config.toml
norm_place = "pre"
attn_scale = 0.177
tie_embeddings = false
warmup_steps = 200
schedule = "wsd"
decay_fraction = 0.875
seq_len = 1024
Each number is 200 + 40 x the weight over its row's rms, rounded and kept within 0 to 999. Layers, rows and columns count from 0. The size before them is the row's rms in percent of the matrix's.

# layer 5 MLP down (transposed), 576x192, rms 0.123, rows 291-299, columns 0-191
103,218,203,192,214,243,167,231,118,205,182,157,165,255,200,234,253,221,256,186,221,219,224,181,189,165,131,202,154,176,211,208,228,159,256,174,120,145,159,199,224,155,223,149,203,210,269,187,193,239,120,166,199,223,162,234,255,116,123,272,197,198,223,199,188,223,168,226,207,255,151,185,146,149,194,196,273,190,114,203,191,168,177,172,172,257,226,152,215,229,134,243,110,224,185,138,159,222,198,205,170,177,166,161,161,218,116,228,228,245,242,133,247,205,226,128,262,203,206,167,181,177,265,220,168,161,119,229,205,206,206,228,157,232,227,250,213,259,175,207,227,189,157,195,200,178,206,164,217,220,202,215,223,219,216,175,260,185,101,224,207,151,174,255,199,185,181,197,135,271,219,147,230,205,243,151,194,201,206,258,135,133,114,155,224,226,136,204,141,127,179,277,176
109,167,233,238,217,276,240,223,217,217,104,180,116,210,198,216,201,195,200,155,198,168,213,207,202,154,308,220,167,174,152,177,185,197,243,188,190,153,202,185,144,231,166,201,265,226,190,288,195,147,193,159,200,179,229,218,208,186,240,74,161,172,118,234,162,251,191,255,160,226,155,177,212,177,119,170,268,219,222,148,196,196,207,115,239,225,211,232,256,216,232,161,208,152,191,212,190,228,204,144,166,211,185,173,242,227,169,127,190,216,194,168,190,172,189,188,211,194,227,120,203,167,256,175,228,236,233,244,242,161,171,212,216,217,172,238,145,178,252,182,169,216,140,179,129,203,203,247,183,184,202,195,169,163,258,144,192,251,146,112,259,303,206,226,257,188,213,247,234,176,222,152,127,200,249,235,140,182,238,266,241,139,259,150,216,245,137,256,261,185,207,196,208
105,211,190,177,194,172,183,190,162,150,271,207,219,187,184,200,269,222,231,231,221,174,274,154,180,195,89,204,155,217,173,233,142,266,234,147,275,183,125,223,225,242,175,226,117,211,137,182,177,212,165,169,181,197,183,251,158,159,216,195,152,206,214,171,228,206,227,262,267,185,264,216,173,140,237,269,202,239,281,243,199,199,236,169,222,162,211,180,260,157,240,209,182,209,141,227,169,185,231,236,121,193,238,250,186,196,137,196,184,261,217,256,216,204,162,188,306,214,175,228,135,217,192,165,229,181,230,176,68,144,186,243,227,192,181,236,250,169,222,165,163,239,175,184,176,216,204,206,171,185,227,191,167,245,163,219,261,186,176,146,233,181,236,262,166,229,171,224,171,217,202,183,177,171,184,147,157,142,157,167,196,292,187,116,222,262,200,207,218,163,187,276,100
104,221,171,227,220,188,161,222,115,169,245,132,230,152,183,199,122,213,227,136,229,82,207,226,185,157,205,203,148,255,192,291,177,193,260,204,206,200,167,156,201,196,148,143,247,228,149,205,209,177,157,264,205,96,196,212,238,208,261,93,235,222,208,193,249,220,144,177,196,249,177,150,224,184,187,177,205,161,153,185,159,140,211,175,106,161,238,188,190,233,135,153,176,174,226,166,250,201,200,260,176,176,160,140,179,169,230,184,178,156,233,182,224,183,169,191,267,138,197,140,158,176,192,151,203,186,184,209,230,158,177,257,193,223,294,180,252,187,172,210,151,163,144,305,196,229,182,210,258,156,176,222,125,143,222,162,219,186,187,212,173,222,157,248,154,203,148,214,194,202,261,180,233,217,138,154,191,274,243,172,157,209,157,153,154,270,220,202,183,217,233,181,207
087,234,198,237,232,164,230,181,144,169,207,187,139,210,193,241,145,128,161,300,284,237,216,183,234,229,271,167,304,172,257,136,169,200,216,227,189,264,159,180,137,207,204,251,251,237,270,179,220,199,227,213,176,210,141,244,138,270,188,206,156,188,156,248,201,173,211,242,169,246,186,214,164,183,250,204,224,249,148,174,234,204,171,269,187,249,212,214,205,280,119,190,249,246,173,201,160,156,227,195,192,208,129,282,178,282,159,246,204,152,197,220,190,200,214,228,199,191,238,138,234,224,258,250,146,207,147,282,211,228,213,223,213,273,182,211,170,239,183,269,170,218,158,221,223,256,153,234,221,189,203,226,202,179,239,309,183,149,244,262,249,248,119,203,225,143,254,214,194,233,171,190,237,184,181,243,201,197,190,183,161,213,168,174,170,178,250,138,185,215,225,158,212
108,193,211,208,217,240,172,162,185,197,173,105,186,282,291,153,145,192,270,181,256,276,218,167,217,169,236,147,237,205,283,181,248,209,244,207,117,172,207,133,244,146,282,170,215,189,248,128,249,189,219,226,229,225,220,178,230,238,233,176,229,221,230,161,192,220,214,126,143,198,217,86,193,227,236,235,179,262,164,192,220,223,238,209,179,225,203,168,225,185,194,237,251,141,221,213,171,186,193,223,316,240,279,259,207,148,176,160,171,241,161,203,212,204,244,196,176,188,235,167,175,212,201,237,146,226,265,195,239,178,194,214,200,220,175,194,193,166,167,223,206,214,118,229,226,218,247,234,215,151,194,179,205,218,287,216,201,185,148,243,251,271,230,207,163,290,155,304,197,213,141,169,243,159,171,204,235,249,178,225,214,105,168,211,185,157,220,170,172,216,182,220,146
089,168,240,159,193,322,246,157,191,229,163,207,191,186,263,172,221,214,120,207,138,223,218,194,98,161,180,203,131,153,181,233,184,156,261,208,209,264,162,263,160,209,183,202,190,200,199,256,229,228,126,145,203,198,244,251,183,172,166,200,232,229,200,141,170,177,183,139,257,234,189,194,205,210,238,204,257,210,276,192,248,153,192,254,207,199,208,231,161,178,244,171,163,219,213,235,205,194,144,171,117,231,225,70,217,165,186,135,175,201,204,141,196,209,215,174,232,193,156,200,147,216,180,250,271,253,125,251,238,199,246,197,158,265,193,207,244,226,214,229,186,205,99,194,234,244,119,212,198,170,195,234,229,113,161,231,189,200,201,214,204,299,122,296,178,189,188,197,187,229,274,217,224,240,239,222,162,199,213,203,155,168,214,191,161,215,199,158,205,173,222,243,258
082,176,272,253,169,199,221,201,170,266,185,235,231,251,187,233,198,138,256,191,150,242,167,266,168,217,212,158,156,195,193,204,243,204,202,247,209,160,199,150,172,225,236,252,250,169,153,233,288,207,177,247,201,116,224,179,126,237,204,153,253,224,143,225,211,206,197,167,153,230,215,219,222,194,241,216,214,161,109,245,217,125,223,140,166,227,144,135,186,115,169,264,198,246,217,215,241,235,234,155,211,161,192,159,164,209,218,303,223,206,187,164,172,163,207,180,229,190,204,241,153,177,256,153,160,149,263,170,168,231,257,208,163,183,134,241,252,184,217,253,142,178,241,228,177,168,208,210,195,206,127,209,146,150,172,203,165,226,132,245,180,248,208,145,171,187,218,226,184,137,222,184,288,226,182,242,189,224,203,254,236,229,155,156,121,180,201,203,154,303,238,133,147
100,173,192,177,149,147,186,208,179,216,253,274,232,224,213,109,216,213,215,179,260,168,125,162,148,193,210,226,173,274,197,138,220,215,240,126,156,217,261,201,138,214,243,207,99,178,232,155,230,239,257,170,211,255,204,229,219,243,196,165,250,218,167,203,152,228,259,247,235,157,255,190,175,220,139,210,161,217,187,250,222,218,261,155,137,179,219,204,212,229,174,222,228,150,217,187,252,226,128,206,134,207,192,218,172,173,282,222,214,105,217,220,207,131,206,218,233,195,177,135,226,162,185,178,198,190,263,234,234,175,233,200,167,224,170,162,117,190,197,187,170,238,183,136,259,200,162,215,234,161,202,247,196,90,221,140,191,225,209,239,194,107,226,211,235,211,176,260,222,188,186,216,230,268,237,191,171,155,175,191,194,217,156,121,219,291,277,161,200,116,205,237,240
# layer 5 MLP up, 576x192, rms 0.133, rows 292-299, columns 0-191
105,200,213,198,216,249,252,261,200,169,139,194,235,215,257,191,186,164,180,214,232,235,289,233,248,198,196,208,184,218,198,146,223,289,208,135,190,193,218,244,148,198,172,186,133,195,173,180,206,155,183,245,173,153,213,145,225,229,244,236,197,208,196,179,237,159,211,261,255,166,181,155,229,223,111,251,215,172,140,220,188,167,144,201,214,226,141,186,217,143,173,166,213,265,211,196,189,153,146,175,68,245,146,136,152,192,244,178,223,286,181,204,214,252,200,165,169,144,182,124,211,128,209,303,237,146,171,225,195,171,236,194,194,187,123,278,186,210,176,157,171,246,193,258,219,150,184,162,300,168,233,199,184,205,220,160,199,157,224,197,251,132,206,179,227,197,242,205,236,250,221,202,199,208,202,214,223,245,185,138,279,207,179,183,156,193,107,211,281,248,208,245,141
114,228,156,191,200,175,138,207,176,183,150,190,189,136,233,175,158,200,235,150,244,171,283,186,213,192,221,226,201,195,227,189,235,212,204,241,121,195,161,176,162,241,288,162,194,128,271,206,230,256,250,244,192,162,183,157,146,265,151,166,178,186,221,192,152,218,251,172,115,115,201,204,213,227,181,238,153,228,140,222,131,204,205,145,300,196,183,177,201,136,198,162,112,196,199,269,119,207,190,137,270,190,207,216,193,248,232,155,169,200,157,260,212,177,261,214,167,240,209,267,230,212,217,218,301,257,183,169,215,229,243,146,198,135,203,225,162,170,201,167,241,230,176,207,167,161,218,164,211,225,200,177,174,165,191,187,162,222,242,245,189,192,203,134,200,204,175,216,151,266,227,196,247,198,232,253,226,225,267,234,240,202,244,253,256,188,237,271,219,90,235,127,213
097,214,294,255,157,203,191,129,172,100,220,259,199,166,189,144,197,238,157,214,128,188,192,205,177,195,251,125,255,193,260,241,177,300,192,151,209,173,206,180,205,270,217,260,169,199,184,224,203,242,176,133,177,191,241,162,233,233,197,237,162,210,180,276,195,234,136,192,189,79,195,114,220,171,180,222,177,224,162,202,191,205,238,178,171,178,131,363,173,162,265,160,169,216,198,143,186,177,235,231,284,195,202,228,217,143,193,304,157,180,195,190,229,184,243,212,132,207,182,186,162,173,162,133,205,197,253,186,198,222,234,188,185,217,206,160,179,203,215,215,253,157,222,230,253,170,149,204,216,202,217,250,144,151,190,221,187,163,208,191,221,194,184,146,240,193,160,197,161,189,172,107,245,162,265,170,230,175,207,248,202,175,155,265,206,219,184,234,221,242,222,206,190
087,131,213,165,172,258,185,267,205,290,166,161,220,252,204,206,245,155,168,203,153,172,209,199,226,303,205,234,174,209,81,249,229,220,259,235,156,237,183,208,182,156,193,185,181,220,204,183,210,211,186,284,158,175,240,173,255,155,159,138,159,173,113,242,264,220,160,161,192,136,212,234,253,185,237,155,184,211,259,195,209,197,212,239,265,224,211,288,155,191,225,167,166,260,219,244,271,255,181,173,214,230,197,112,235,184,206,170,183,196,206,283,193,159,227,186,239,279,203,176,160,243,196,203,165,217,165,177,243,162,225,203,127,196,241,162,164,251,215,135,154,229,171,253,175,238,190,208,177,213,203,200,228,186,235,211,196,247,232,242,211,166,215,143,223,161,192,209,116,147,209,210,188,184,145,60,181,151,225,219,202,151,192,184,162,106,187,199,183,172,237,234,182
098,262,224,167,237,293,212,170,193,201,246,255,191,183,218,172,181,220,242,186,261,223,196,224,190,172,205,178,163,195,151,151,272,228,251,203,150,222,222,215,193,238,229,181,206,167,207,249,255,168,297,125,143,186,215,178,260,233,226,217,88,149,201,145,175,280,237,212,206,170,191,140,204,149,126,144,232,190,271,187,214,185,154,182,278,191,261,188,102,264,171,238,277,223,161,199,185,223,196,237,220,289,217,260,250,166,192,215,144,208,217,195,195,152,183,160,227,138,218,253,208,218,145,186,160,204,142,205,202,180,132,235,172,194,126,161,226,178,210,174,232,161,279,199,192,203,203,184,203,196,229,131,230,183,215,250,185,174,259,173,205,177,163,206,152,221,208,259,264,213,256,182,191,245,225,189,172,207,157,166,142,219,185,179,256,231,137,259,235,171,282,207,275
098,228,209,201,204,138,225,217,171,143,242,175,157,170,267,227,179,197,174,149,154,265,135,248,258,216,193,220,244,198,276,243,165,186,122,210,199,204,228,242,128,249,169,224,214,239,143,211,160,129,228,285,222,171,211,243,222,196,189,162,243,232,229,174,190,190,212,223,154,228,154,166,229,258,240,278,222,128,175,176,153,221,205,203,223,200,138,208,116,293,196,219,189,229,234,222,161,223,210,196,236,167,180,175,166,189,185,247,146,244,186,211,251,230,197,246,224,215,211,207,179,224,220,271,158,179,124,269,253,234,236,214,141,225,197,194,104,213,190,138,219,159,203,210,243,134,164,196,177,192,181,237,103,227,198,202,139,184,129,183,215,229,248,199,137,241,269,230,186,164,240,133,142,197,209,162,153,172,156,162,278,223,200,273,214,283,195,147,212,250,205,144,183
089,160,203,192,294,202,232,226,219,261,144,220,207,261,129,216,175,216,221,96,134,191,167,241,233,227,198,232,282,216,167,160,139,223,211,225,229,182,238,302,204,226,150,139,179,190,229,170,168,222,163,226,166,271,165,171,299,205,202,240,198,141,214,210,231,150,178,164,195,223,151,238,267,188,160,219,203,174,174,180,218,160,255,206,157,186,242,222,197,172,285,173,180,257,241,249,166,186,261,164,196,225,207,218,216,249,117,124,169,140,234,172,147,175,231,251,194,200,252,208,148,284,146,172,246,259,196,249,209,182,178,167,221,253,287,161,219,237,226,155,222,233,223,219,232,198,166,219,231,177,210,197,225,122,202,193,148,188,241,189,220,179,174,185,227,227,210,200,229,184,211,177,191,95,129,191,250,237,200,205,135,155,152,209,271,124,167,210,236,161,166,197,229
101,159,164,215,225,187,170,230,234,169,238,285,206,231,166,240,232,229,148,246,123,199,217,246,157,211,180,172,179,202,232,239,178,92,148,228,202,176,169,237,182,247,219,264,231,205,182,192,166,187,240,213,232,218,227,220,190,129,245,222,203,226,219,203,231,273,197,159,236,227,275,228,171,196,135,210,286,239,183,186,164,250,236,131,285,178,192,192,200,203,202,193,169,226,221,189,240,133,272,173,158,184,132,144,196,196,163,207,239,242,198,124,269,203,234,168,152,187,163,216,202,153,200,231,203,191,308,207,161,206,232,201,208,185,139,248,223,290,95,228,266,221,197,116,185,172,206,171,195,249,249,248,102,248,188,195,304,168,229,194,182,248,212,212,110,199,224,172,178,178,196,227,202,197,164,178,194,259,193,183,244,296,211,232,193,168,184,150,191,180,189,170,147